Part of a small language model's weights.
Size: 16 layers, 74.6M parameters.
Architecture: rotary positions, no biases in attention or MLP, untied embeddings, attention and MLP in parallel.
Training: a variant of Adam for these matrices, 482M tokens.
Each number is 500 + 50 x the weight over the matrix's rms, rounded and kept within 0 to 999. Layers, rows and columns count from 0. Numbers have three digits each.

# o: layer 11 attention output (transposed), 448x448, rms 0.0332, rows 24-51,88-115,152-179,216-243,280-307,344-371,407-435, columns 56-111
# v: layer 11 attention value, 64x448, rms 0.0285, rows 24-51, columns 56-111
o407:463509449404443499521522436457490493521450502532471450456531468537465556455516431512433413534466473478531524558446532465533515465474579493495553498463471413569486524590
v24:508516490505426498462429469369495473524543497471486501644503516515506574452476511480549510489395524462427641501452555515542516589387447456456542486450375495452464401439
o24:440493492605452466512546561529505420465505449527467523508456508427499420525546484469594553554486502404487562444447474490599536535494447564532369527546550412445425491542
o88:463448539599446482504524541449469505504500607519412546541457512499455466496480553499605435595562493461509480495554527520556426499467486452523436520588495527423492494442
o152:502506487481450487493489538524484455551564462472475532511541467498429456523520428516536440509462466425446422420485487470534506531451432505448472457517592479496540490475
o216:502475520539498542609618513474507501494482539496463486586529535531473514428456616470567397545592605541505485574394508555523518504479530498429525471451442528488491473533
o280:493488490528475466581548527483599491437564514468468523513477475471484502541588491449565467611538484494488456515446508532480481458524495448425439549456574577507558422497
o344:543504589426573511567598503444517552452588517487443549586499480542459434484530569514562435571585480545514527474471479483536422439469549596411489485477380511517423457606
o408:465502444539450527529615591506495526508552437529447511543463536553436553522607472461528483548552457490570433525471519577555472513483592463522362472443519525456564431545
v25:554510611517493515564570589481474503528494441554500488538569500492552312541447553492503514490608516496508589541401537488478478520467527573547495521538467495558555523431
o25:465547512563560567505441539532431588450580404525532539437442452537501535550627425521369568534480433472370516543446546386526550523626507626565541448507529526515461559403
o89:531506500499444565542501500521499567461490529596531557607437369462373559491570488464522436551533531492439506470440489475506487434545581565544524492551588464397553543447
o153:485495494483600565440466509527548529550433501496579527572486452532423561486520399460487452448379504421367518457418505473491537487566554589549518450525553437459517512482
o217:499474548505450511514542552425457556447531425573565514574520483528452487522621574492398497490587465431439470534456486513434462489442681481550563504508629520368551493477
o281:518452436568520527512538525461504658553545461477509552543512471561466463527530432496445516522536527362411469586414521477477479575481683560484494452436481483394558525492
o345:442506530530442510506568582520483633524512431573466578508503527559424526457616506395534546487440485487435516506436557497430575441509577425497531546434471535431505588492
o409:529386523487449532429533616477553521514481456547478583559495560437392518481589534424454480424470489477502495529405467525465509419525533520561525504489419501447522535490
v26:532567485492504431474460467499550528533466516483542513476509559472451440534510448484499453526443535549444497579515519529542481491488557527526480456531496523538512550516
o26:450604544499548511463471509400483455404530406564448586528564575471493406445567531520523483575503501548490450554577480541532584471503523481452510569440464514541499424443
o90:509569499482468445508470420497513585502481471632537477443456454456514542549502520492561527632426592546499489475580495490457543432428409527554476386521470427501490510500
o154:516491494503575390521568447405491483481531498546511544450483601502606519557466556499562466503493601607520417510607449521481474488479476403483424557553466526433545471496
o218:580521510477480446498492484430526524361465439551488566568515509481560469558495470472640552533463526483500442481486554538462524438557533528510522425463454440461433450530
o282:605495463500527497543489465484470518433504498579469446559480500498456470577562515490563568569457514496423498425528396507558530513488535566517484469518529409402459425563
o346:464498483565462405529502466447502573540518543527498502492551542487479530452528508456618456527560577485490356518507503475411544461520500481575422486573407456437465438521
o410:519483473448472507513514432499532458472539527535528431433470450460559481482541531453584516524488591522471530476505406538509583452491483535552518429492483424500484493524
v27:466445431514546521508503500455478397490459494479544536503587554497495482509574505370514597473508464562532513464543522476487556503460506567407531424558464527510587462568
o27:512472498594476496515545556535515530545465506462434477465444496465475480494500365444491444432437548454488554526537452566550497525503503453514510590447511573380653490444
o91:505485560556560500464481537487434559529476541473450462572459506498504525580487528531481424398488500492521534467563547481523452534481475510504537500514501461396550484487
o155:544441466538505581475517564483514484486496472459414492525510556496558418533461415501492473448557484466456486523545508513552514517554478546519499510504492595416461494512
o219:531470467560596393546555524483538519541490546412403470525518534515470478554519477513517502414504498468563502482491491540579474574469489528432541513456507545510535472546
o283:496528535592524480397517491467462518445461504458402474515619483409439467589505468498511479442492508518565597513537522548492443535568451580441590548473519562486529467542
o347:494554487606572436508575520491506577463571493507438469478612516559528512506509505479536516426565504535561517434477493498439460481479537577476485500508504528548532488487
o411:473496484567613437542560548485439574490418517391475398585495553545512455520541429523525485408469524466474562560484453440524500513540440459420530545417588516491569595532
v28:451446588490516478542518557514524522465543501483452498489451445458542528510399514508468431525514436546434507486490408480524547466452601438492501440552469556569544473517
o28:497499480552504534523485523460410509396474576491486528442559512446427433513480428533473568487517460548505510575522565438570508516491503557553513553581580530500495508557
o92:616514474458427513443506499531497435398421454533440504492464393441475492503435518560494505593463531503544444511438600482486523423524482452530521438559570436447543566417
o156:577539455483445598522487487548529552440444516511470528472609474418449490511454541528510523561495538482512495543467488524432541506493452478531478420477451468559521499492
o220:561411505471430402508517635350554538428446407490475495468483428524396600443500530508463429550508474578514450539412546478533525460519537444425555515495543526465630539365
o284:493524413555391445545498527437535518384474379469480488557543429505449484511500505491518414534530539490562461560474492459514536521566597420444562472483433497493573497529
o348:458519540412546540487465522476523508507403377527484485537483442476410558517527515527511536559485434602435463454431536498507553611509625399452474501498545569526546539528
o412:535496472369413414456511611406482492373436355435420541525543398462423459464499507553474527545456470566601456543455538494430537437534503423477510458502475537502479549435
v29:546393416550471502517534504404476550572498584466527476489444506437506378572496500498508357463549412530570536530523473533502506503492492527544442512551524482592479470497
o29:440570470470599542509464538595494626510505487502462507512465487581495517511529465535523568524441446511511507498516453512466544497543490491511526422520543489525613450565
o93:590498455442550497484462579500559514448466456521536409427507469566495567427510525505354546488512500485477472517428476493447522453557427553460596506496623442520550495502
o157:521539409455518501490504550504490549505483502513481471449540431534469545450494489516370595526499508519452495478460475482447582418469455558625491417472505464530603495557
o221:479488488524494447516464529502584558499550417513486465416524462545427489554483450503477553501460412474515567477522417427523506548491393532509504548505538431440526498433
o285:516499422475480392575516478503529503372508511443432441449559397561443482505541445545491554571487537497540508551463449403494452484534460540515509467489400379486552543459
o349:512525541511513461501454492468551517521524473538508493550511500502451515497546566466507516522495437524485459499548455529517637522469422503508496524523524427540540539458
o413:551565456448436381556474569539550516513410435436458509445522431505435475494516470527464559552485510527523462491542445451435482472498455562506500563563541471521512560513
v30:530501486485519483495388476507530507468523538503499495504446482429539567498504500460508524493452483480516381463511558471443526524537508498454395519548512511600454416495
o30:521482539425492480474479531423460456487422455519494551586483516511494454504593550429489543596477466553536592474530450507562471573502476431490547566513480498466459480509
o94:508505485549499465496477545485510465464531572550510520591521501488481443542515509493482535499534520502451522460528509471550441537514527491454541465458502486412457472477
o158:447432596546529488434540566499473426498472462530512535495461505463548412536455477413424497386478497435470537471481561537577464542504492505544498547479506550416447495510
o222:452489437446491457510491457537482470428521601471480489503534442474611458562514490544452541535578444578532500565495433525579412454533570462484504551502437443534425469498
o286:463440493525501532518518554427455546423487557432513427475524474523603371500566555526427598551527508490527576504479496477564519566521527554454513484377553469492444507443
o350:479487538465498486481451497464497554425502582424426545488549493495562468569536491521429572571472585551514502535487451519426458432558567529503512506487431466419338483557
o414:440496441500462568555493552424457478483502489499481458521553620513573492521586497483426554469481527488431534532563504525583535566535560472516535541435498525523542412581
v31:592510532530476486440565480459561430535543511440403542351514574535513527572482533474459529467431520441340485542431476506447491515502620552484469517464554510505547515451
o31:521477533424518484576581493467573493460440476439468456639530462490494418484499442570457522526498530491606427443425382498494439488455502397475533558496471433450515513496
o95:463482464478520478534481500472531495565568461448478421414564515497465480499484430522502470603546601505476469576492490504477568490428502448453445549533490525594432546456
o159:502461452499509452542557417475461559591495403506477427448512509546530425508430478562397503520541499566506506471563443529479477545467544476363417569529494547496492484464
o223:553562400464401429504493574410529431471482474494525501504598505533563448479456445542554542538513585498463442544501523568351484454526575489487431552566494484550416561427
o287:528530492535440441558438485473433458556496525416472457492601537483507440532490437534514519525514475570546480454498428534485434519479526466467445543512511509534426525440
o351:521474404478495483524485598442532504464450513441479574472568589510520524489448544580579583552485524515587521552507456514391481440485524570483466510603502470524461525458
o415:560565465487460452557440450456497450559539542408520463512590551567525491544503466566508489600547586476484406478454438547499512455461574492437451538506544414568438639439
v32:606474473536533460465517425636582547576412481491521522464485523483456575436407439487479426467443537507580562499457482507491424481496520535399453496435487547449521466535
o32:549598509470444441532498473517466454531483487486491591504515501479464485511520555469453505508494496534582564462510536552538497465549447437495492504451522487538461478459
o96:415530495519581469497407456469593380405492424445437562524568507477521481460628541541506523514427410481501529526576527499434542508544511436437414466463507494447487451539
o160:588539591593512517507419447460545460497522533515453569529472517412482411463534656458601486509556520555522513529578485510505488471500401405497508511509458518469470461456
o224:392519549550525502458421457634446470437511514562549489567617495483536463454458488468392490454470443550496636530710522501552494522498381455413406522472506493502505437446
o288:500516537449474457559431433510570403553533505560454593486531458419540364441476536451487529448448500599597531496557552496549506455545414423471452507563496525524465398480
o352:359544417566466501497364479661421380419543490500511478473558460501475432518409494485421499491452461464566561505588522514514442591544451430460410494528691519462486387471
o416:528530539525520488483393460525574401462558571484504564508563469451567400485448544507450479516595453584524542467515497519518516536481419447388499475542533566469445391540
v33:546598500549512483538499539532487616578562463443489453449466529511464512518428475482499552460518538559547464546510456537487453527575548573373492510560507435563528544581
o33:557544555447463609559454477486517551426566488589483519435366380424429570496544563518419410563478387477545534357489543553587460399544531481592426485457501652504480458475
o97:475549478456557594509455532453526493391485396663466456499525550604580459435462486432337540532428420448525492522493504456529591447477544479626462544486505455479493545521
o161:522566517483489619484406637474594563512501454552471584519522448491472526501537588491465464503512529495496518544527544496497552452508478470580496473453508547539550508527
o225:490549555509579549584416454563407466495555522578486448449569505592544514471551474463286487497404528453501541426555549491561519543517528535497460488543400465490538565473
o289:504537522451520586621422590537468506547506501427428497534517507562432439493481522542440421494471506497437462554501507408661577437502502540516511502509475506480550532568
o353:499521540536454525469441473524413501514473504489470426415534530511492429460475423422214442483465535403520498461483514509594542503497484508564480534505490501436496602498
o417:532542550494492479554465506617483476478459443497488425466507449518540419477503454440370431505397501523559564490483469449503654342501550566559492490490289497543461494471
v34:531448459530543474394533580516503494508473512614450481497446499493429547570530550485506581500521512509509380483499496523467489494511450486560433496497528464565479454458
o34:496502497458445447489535478408432511429452532491549427601515467567462414542423426521374502541544498537553373409440565513474477542515435592501538376565469478477586461537
o98:462496474458484441521477507459537406561570442451433485511467540529473441515582464496464472488541514447529479442479533530520547483553507360426523505501554563500584542521
o162:378530476512481526575494572496510496483435452531446537542569483543511482486556534437455472493484484518490484482512532486508495480503546463408559455422490537467572555516
o226:459444542534529549440486498482504551541570469546534447586468511534561395545528498534485471535522452580473502413481442478589481440568475518424410479559518505525570522549
o290:392546502573479560529494500492475547584471424512477562500491578596617507502422519555496512510523517414543388517546492494531461485509503490476494451511379494489562604474
o354:454464532552557503500493497532556463493438409609499437552476545487605448495532613513346473484556514508530515451572517535547618441485537402373471466544444582537601548500
o418:506465512431413490410450538486472474492545404587408486557440582587523509561453490521490501557524390511492339458515581507455488454579438433497453428500407587539552573484
v35:558392570513490520532479399572482499433512506498458444499480598532453511512562494464507511494492530553524559533508517493421540565441452438560492444492562471425528576525
o35:544464489480571458555565580533469559501481538451518470523464438555418407525481429596549461450564480465432534532567525499487478477484546538475534510494534483464530455481
o99:550493496482526438541551505551494586591418563430553442441466464574482435460460460561487435468532574488493487501469462511530515462514446571459513469514471454527497500475
o163:526499406452452373505588558543484503503448582454591384481461444583528494530470372584507561542496482378469477495493433483473493503462503535489534472497554469483573463557
o227:627461486505574438526433451468550462497441460413418525466424483522457461510526412467495447479537496465405445532422500563525520487481530517503509416478539532448507486551
o291:552537460472520371523547564516552416468485569445478476501473468544446460469486480463406517481498482529463468495460558553497464490517489511443552470421559487479507538503
o355:614481465453620512509509417470558502569477520448483536505468545578481482498528521502552510534449484479432415524468503568506525524501409550494525489497528558448502496428
o419:512551476488615429501545466467514567475419502371481543470516451543480466463555425551491510546501521488466431480479498473474486578466526493361573519439561496398458470461
v36:542573595547489493496507557519566468536529576528457568551538403433484497492511525503523592503499496559493545413520572458462476465535559532409527475519491502460493403609
o36:466464467479513523536491532496476442552505502477478597463437487463484472463474483435449513480455509485455462452504522530476577477520527455475458595496549465497540581452
o100:520402597532594448403447572504476470459512478504458537506466570487551437573430399426346475417477581566521462483484592485442461490528581534489492512531589457572519431464
o164:595449533514534573457530548418560528515577494485451632478529591436475500442462511457507532461471594576469412571503517519452533481537494533473521555477502532491512457519
o228:486471589429524464466510539542515477526460498388477541489533482470499457535460506515370559408471547492476554468521542528394459523542517521387427467406434476521597444515
o292:522437564562496533480484518546583529501481531464442524455508439526416501481504427500419462461491474567429495512512462492458528480531546584451542499477473420508475481471
o356:432429591460506425429491499511508526525490532490490573496448523532446542501423472435396440375572512567466435545473549484474533533436495589520521475448406489487514480549
o420:491472506519422392478506556599552479527452515389417491422469490460521390538387388519499462371491532552447537568463484534419529481592495568484478501509530403551547458495
v37:554465447518473477448541534494517481513436514397385511532531439492485455494629488551464452460567479504576563488479599486493489531496501545542567529466570441486523484486
o37:448573481497523503394516523554472505463465550540460552441566465569577531558507493454425496431448513490524479584500494489412503426485438448574520509504328475550503482422
o101:487625477437484487549441516579508525545503539459467512580491483456442612499599415436569466495465545542578540492563511442502454522492459466447472448492419470469530471534
o165:485498580447510500515485503524428462482497523495483511486546508540521487519539426438488478506494522552510441490529482494425466453440483495495419589545402462488535570515
o229:497568480560430505469509510444507652503566509593467496550526502473598507450558518379485494435519509529540577449628536476533492421476456448452455479499422414417567500509
o293:496613499522436578385515413529430534447443514554539458437489497536583547482440524463422503454563574507453457517554537522467475515482510473502492479626449505494518570412
o357:534587463488502517497518528518426523490448464548602511498455525503527572440544525502496493498457487528491584466522546476478603449477485587481434545485465425462564516440
o421:440559514498450584454538458463514531551498485473537505568545523577477535476578538471516493479511466486472479450550493467525445487449470556539408507456463448506567607482
v38:394538535521532519525497488524480454554474712515508476544596442514523423545511444514531482454406466517509521504550438538435481506627529524437526506456424525470441484375
o38:687482585484426517547441455425488473526479518413449670547578565384517542453502581411681453464485533654569480575504551479523458391587479417583487575528491562477522506507
o102:396497481497518490487445474454460489549423578526535506486564407468382458607482472540534429564596442466510480504470509518518430484495466514525418548554478541572481492547
o166:572502518535524544422525435470514464574531562553518555543508510438391518528515611399665454530521527462480551576550520514504495419536438445561509593538459581523484484472
o230:486449461497537490457531546537532425485523565520503466514485455472545540494437489569484518510502518586591542611505510430548392490542557455461471619522488487556542492463
o294:579486573523482483492521466501510375557569516589494518465488462419474499526516556530538430446452443541572560563511444451551544476504480472490541588495559486539513584435
o358:453495505498551477537563423519491472523524555451508556558510397506457449544446424556659457496468554512517545592448486493624473549561489549514538518409516465500491527519
o422:433500467554455482508516475475566508549493575492572502476506474411432395508422475543608416535570498476554548579504475471513492500477573524487501608570473477553537473452
v39:510593462422492473528451479604568540501515543402505531480445547577483517507401531411486433497557500543503536333497436479439445468454449536399416623438607507470493561544
o39:618459568432488634483369548475519426422534464505456507604549559506586470468513662411594502473391488565392405529513541535519535387452553374567452485551609554553459575527
o103:488428439476570535434545436548575525531488475557508455545523477548567511540506448508535517543459435404394409511495518466455500498475458497463476572540484516497468496476
o167:585569507517520580456504498552485493532503483549557546514441513440472506462477597480644509476467584508484444614552479468460443443471425437549540515530478529533505485502
o231:471492517474470536402500472479599495534496526555480473491528472529487495524452463464536492476535525510489511477542567506467563430391433476338482540519495498526476441447
o295:482442485438436515473495499485537344511550581597450441474409490552512507503560615462619448510511477591458485449519471484561435411471488467483519564568503513524478533423
o359:485505521473539424459511418510546460563516595473512488450453435581479426604493502483599491470518527429353460492452487475483547458484461443477522532563524460509498424493
o423:447537492524423518440524393580580447536509462543473471391460510507558471536444479409529503464541529528428420481500535459483532386448427457437456529599538462504409438486
v40:519464447507532503570477574497585448547482500451438522536523503493480498530559498435479455557594509578486458541479488507506523423501536518510474417554490526479505420510
o40:473508528553420440407522465516474480531519536503502547509429598526541402493503551433514589511487441470575530522632605540515554537477546581549580520532551502468500523439
o104:463527499461475485410473430489508509404516395453379566534492514507571488435629574499489533498472450511431512552509476490407522511539454509476515527529629523454520502526
o168:488566459446489519514522476557477545442514459548467521507468487587494491440578499554462561600506413518532473470515482490517438521451518537513498454497509443508531543527
o232:481522461483474452448435558438582457530545437459458520521371455517537467549546521491542474475491458518472480497532609420563457542545501516513530534463609503497531455472
o296:518520481471448406483502470485534482458564439517467492552425507524548532486497513432520559519466457527512479491587453422553440494492514498527496433529452469488595512503
o360:541492464472484499528457472449589398554505429525463466551476453537564446599600544436497463501524512475466421521474580495398550555563452444399509498537588542538616478535
o424:547486514502505424428472581411521474520581442520486518509440462517534453551484563471513481467475430466510547484598584439530455448503459452444528505586645519476461589514
v41:505567409553531448511543491541411510542458473469486481574416554453464362565524509497505546467508492521436515587474575452499507516567572558635476589543471537456454490409
o41:553447555511531560541429423577513517503484557596501572454470537501510575573512437480477483521471468485547536455532493525521395411452564413560475536500474548438533521470
o105:600498502489522610479464505505501557494476491597526550477424486468544541533452497505507520533573464530501429504503494398488445540491479487542534494498456522463539480468
o169:548500451461493606460484413570495497452485556536506533493458461484458538568452473536482514557470499523543485493525425463447533477533419570581474554535574423470516482492
o233:600535444491456459543503608485478534474482498510440475486408578466476547548492482484492546506578528457557582555397485532450505487469463509609581500496505569492536469437
o297:543419450468511598430504484516393545427520540485450393512461499549441540593516432533467476535528468511527519551527503441540606466510481465575540504475517529456524457471
o361:583484501530418529559494480478520574471496503589503489457542594532524523575488473476547592566478591441464461497519564579531496400438487497579585545499440529428543472464
o425:539493403494526564532533423519512576564480508516532412460507517497429483533571512544500456470490543450486518580507503468510592467467447495528560498405467447530535568414
v42:543533483451447556563481458530424514493540510483397495500507512584516528520472441506470417442439457524428582421503409496421485548573423507452488510409526553515465381462
o42:609451500443468478531510421490541474557473592518545500569523512526583486488486538429383519475517534485604459500518509524479456462492420526520491378568470457482428554482
o106:433462516496597582451430521488460416547521496402505446527511513445545528575487443518400458391525412458496476465522529498499429603460516470450411477540457508410549400559
o170:546569541444493506464538512418571471530478490436479515561517574588520506457525544509555452461568528520498462552551513497492532463468447509513529490509424561409511489424
o234:526428469490549579562582518463400497517541576479501462616471602439490450444506445510426574429539475497445549448412462564474430521471461458412406555537384553534574472550
o298:510491510474433554497490556443524479550570523520484483504395466441557419499503606491477544407561489539522518503415573564546486423393475509532511535513485505595544562463
o362:445499489488507510551507512583373463546521568462524464492466553479475415511442467500357531475536476567525495452475519553530545507469483521412367506510457499511459489483
o426:457469478472493503481614563480441528527498484478571461539488556524448427475465492488459468414583449524450482505399548560486514471447508489525444481536481507612670455490
v43:506507528455522476464483508506468431477471650607436507478544461463484466513440437489505465489637558490590530512508502462496490360419517485592548412529425520509493498530
o43:421449441604458476507481549551511492538523428421483462443416519567485497438494340514514542487478511444434489506386507502453510623524636508450456413503448414450510497500
o107:463510490545455478472483444561487364564444521498430466472473466433441430568551444498433504435566607492498479560472496507497477492509508524393521530490579474511429440385
o171:484502506553503481500497445525505402572493509440518503552566480498451448473443460462537453462543545517452463580470484510477486465516578541490555495486509407492492494476
o235:460521475542438431488549519489494533547418543476521504385441399487437377544430485551458475531582539492527565557503504507449422496484526539514562463547587420454467560427
o299:491531532576475494539559464538535519540438537507436544435493500538461519492496473458469466531501514472486542508466445487425401488493503511500530435561556434456516551375
o363:419513527552475499460564497466631531488494463491545502447376522567476471461493481471476472486491543487529540557476511515485437446413563520608538505478456445494503506444
o427:524521442583378490530487582487588460549439554460475576469398476456421432586457417527561489487600553494503459591523562508485392532584499553518610513529576451449492501460
v44:543570584548636460481480458573467531561458532408575481444434546451509526431466499553502483494502486491485524468504500484459479484576450529551455432441400568493554401509
o44:453457535435378438509534513456511412443558490515445553498529439462554513500341612445534447497524387513585415390585598462516517491525520468549528486574606514488478544442
o108:415435445473514469399489433454566448467515448528407485448594560482568512472463481484418510587509394565491384443544515477506593483521543470514425544552531537504495517571
o172:460469517570504453524493536477561477515536496479422482512516533519564522555491543477431475541536496574533407568587521487447455505536511415417515550550472567494553524513
o236:457484538442555530467493566424452440509475469488489450510544597478538484477487426496507518528470462587451440474491463527598588508556459490420447500548511523614510469550
o300:419537492439529484512513515534418434522488465517474478516529518536509518502436532518421461539522403569488532508520492454556477568527518487439611511568561528558555481540
o364:412451521492557465463486532489444492452462451516489467529535653495539516525460505500449470558506479603501461496524481540486579566543378452454569411489522574517556444492
o428:395514474417537510401537510418479468474519521596443429548527514512532485514461421530493474598516442523527440550501508428495670515524492467475586500541521530673524493501
v45:524546505419492479477455501522466449512432525462548479501447481545562467525435489436484531478538439510453574517514467525529528529369552452535497476531420451457467543552
o45:466490493444473548487522524478506486407534469533454550566497470439421500539550508473600475529490442542618513534533556498461573436484523457524607593417470439485523414506
o109:460466479508442490470534595427491484479435569518450534529413581493461449495522389499547643448464470433532535564504546549477578481476499568486520537546506493494451441508
o173:496491461520496483475493525441508470452502501515433632465478501412481507523502563501629557459454533471531545574514469537440519544596459480600515505468505481572475510494
o237:468474442506544511447503552525520542470441538506510509421518509441411506427444521477504526461497494382531593558579489465505604449386501513442524524563508360529495420510
o301:472486476507456491445491530457496504557480479524489508473473444500548489480508505483635525445432501524529521464541505503496552523500451483479467523530498407495463441426
o365:463486334446467411468478500460456388539432528562444476440541477450438442548496429460494634524520457448520551476601557512454620473412519469497551482607508372469503441598
o429:434545504459433533490471536540473460528444526547463484416503458414478447428479469490575518468495501533446532528508535535482592520476476465508493478540547403536408460510
v46:506615408461491513470533497478508497500534512546549400522464527477490531466517399587515463503586617539537373494530437515554444482503491520568535524496532546448594583453
o46:521479524496464521433481564442548549525491543517479530501443494588433526547521509547571530515628592554570481561494487418503488524439466495480486468488493478468475481483
o110:450500492513538483500557397467524537444500499397466424538447646532468411476610483541544519440576518371537571516495445503507486616519569446454464496483475556496555508485
o174:495474545533464480513509472558568524526460425504528434494433495534451474583632508525506472492581532449547543511450412501468488548492553366462465441506455527528446503464
o238:525524520471533465378516535496407486534468497486462478440416553474524472544536454508586570526567507491453465537514486426498469488594514477582488479514582448425583443481
o302:502520570504477479359445461538471475556483437469524453403477558513588558570489513441549473518567522503515476513460477441440471566552512422477419432496434574503503467451
o366:558508508425553513500516522531467497490506426529476418467461541475507407551531437549570548602456550484428521502562448460406483475536510564481464451523538494456585499440
o430:462476574512500470437500450530431501510577502511478457524426667549418599558618490461480500505555494549475560460511527500544481512523598477467437445469485527454527581399
v47:413562557433434464507491479610577474538548560436418603443477499461497549455492469585465524478473518551549502460513586472478440593616464501375601490476539547439508520580
o47:515519541503514511440474484447543341492521451508492607518550563493520494400435487379517423515543533501481368538577525545600538404486488417439525565490495514551442479528
o111:520514558532475452456519467477509450495538434597480555465513593472496568537421469419410519470509554555523465483599563528499519468459452450528456480512452552491474488526
o175:599478547553494441503520536408576412522534425508460569492432580483507458531434530426442516492511563586537403516564534510558487467523424448478506513517443609482520447518
o239:503499589464510497496536542476522516442477456499494533544497575512484606477426458435409529485477518484467482508587535540522522470560517427375459424452431514543457480505
o303:557537533447412532482522523525463412472501522603486480485384505520469504482512542484399468464521398552464506527573499425554510505466543483496494439526513518490468518407
o367:517525501561424382491536423540462480459499568530489547505463598491497590504397542477444458571526478558511411543540497467522533453512487503509522480562461495429452410523
o431:489494503503459452514562482599505429459498451569492493446484519548544456468412422442392485420506528520421494505495498511588579528483497440508474422502574482488512474492
v48:476623486506462478448513517534489531563492459483530530494478531525424592477494495531482532520419447507501426473551474485594503518579475461466563561398514493364498540510
o48:428501476417477486519536527524416529394550508609500471569493548498476423536451535516559426443604434480623380392532461497511410432473549489493482490520443496576465432494
o112:513455471469468490459503576450514472482470452500488477404523567530517428493481517521433478507497531533492463532427498537468550515478534514553537447474498446589403503474
o176:506517476490515499515533495498428522540506481448499457529506505541448507555535537525450421538511465525573444532518493519426542519409497438442533485503519488551485533480
o240:480497544431544534534453492547431455483470476515503602467564538595479550491469434510534469463403489472483475436487600555507483571501471564453525475428477508512455514550
o304:580475530463550486484452460549408379487504578497448545498554516534411553491417440500562426484457473620529380441496507526556499474471421413526514476513463451435414476584
o368:523535509430566498490491444555446477542450463540442559466522549578485543542466522558473435518464462441439463450544484545590470540577442510378537486441510510419516516527
o432:497518500468495496497472384578381375451481486507406510476535435512516519577360396516524417519466534481545485376495558547548527543505530520394529478450464447493384418523
v49:436518498574521559419505452511511423483439400507461507539550463563497528484517449532515518469495406504532492527531503526542494596427469378582478524511442533545501526514
o49:555471529500426406521569552492510488519432509459582451537444586539552456464442455521447559495555420494589389536529480572464510477499505459555504529545558473384479515518
o113:566463483500462476585502547517488600536554550425524515571436478528503451483469534582548440523564508493515544498619520494462449485425437497487449419542515538494590472536
o177:454412537487459431581535512542397536462549475477466402520500515562594422525500401539372486495571378492558553365570456497540438519515562551452434470515528554438461492488
o241:490516402483487526473543456569447432515520457534502551581503607479463460461417462489574543429479527393465419581445526532475492501471526484553503555590511501536469443539
o305:515426532534526445485407525492395574436565463488511467619524531446581441519475479461480560451444463575604503412537530580520425572423509550567426525530453505505474470538
o369:516553445481471451588466538522475483507523479558478542518511559454538509475423437542559593543542435456492481509559494526476452496582522527539389546599461479571497411542
o433:539458460497556513551520508478446563509585459519547451579460537575469518529497437553535489534546492446505436455539485520529432545414506525483382535475593477490522564474
v50:407509492549454429477594483505469504467539465499466398586588551585453507547456535537521527478481453592584566472517511504526521541467423447504514452465449437515512525451
o50:415464425477514448531452543502465515456502458466464527538471517561506542539483285563424530505465554459419436489399483459596493589571531540551457530454458451484538498628
o114:418555535524373488542464503540491405483617517480507477402532512470481503545439341470606382515587649428541446538504507458522494552374572515449456489487467543509439396474
o178:439453520512522506456477526515518401497567394542504506545566524472491538515469482447580486450497553490482464522533558448503517473471496496489457561500492491449456476550
o242:458474523496401489490512555550477495516536502544560601456483457491579582511399525487437435445497496481525482433544497528508435533444455451513420515460462423394399533453
o306:472478502528458480454471446473460463544499470529592529442491527473574590532429489510435585478507526414551412473528523545447429536425460424491400473493572515441485484464
o370:388478462497465491510525566538434515402497557497600637504424466486587454454416441509602484424522519504538596522563466479525452608439578491574432525455518402506420433482
o434:519477480512379498569447413477529440531547513550518609451492489488586562541405521506545432481597477482529338426548522585495328632384506423531448561457512484466413472529
v51:553487563485542519564549534520496546473496435537520455489452551466515519485422491440498517516494435573509633667520508594523492590483525535442559511463445568445529482468
o51:451501458463550456513524472484439523483510430482557362496442486473414441505518476599397526534490441476535490351513493409577514571499594548504515445431592437503525500519
o115:440440486520521532443465525516448541512448450453580435546550579457514509447580537467487472402461536386504542551497530553420561544407549535448512508418600483527482418415
o179:463507489496489495503492482457464524512554466450510490518507563541539466523620482506422464502517489457495488514492592543500461520432585445403549540383516530460441515488
o243:553414545475544473501568584536457528488481472454504461567565542532537467450510469456461433503447440477529503519452530420573538580470479490505461499444400463498530524448
o307:584466551460476521507482584429543462532503492386474630589515490421477458539506451411580441525422471493557448650475641494482536497505575496425589489436526501483454540522
o371:591408503481498491472532532497491584469544593426537526562518524498523392404545560419459497515467535596544455484472504507546458545429564605469516441429396550482456562476
o435:664457555469529495546555526506520428518538509479430541487520573499520515481507435430481535520517439457544438528468514489469479458461554499419544570490486571511498573547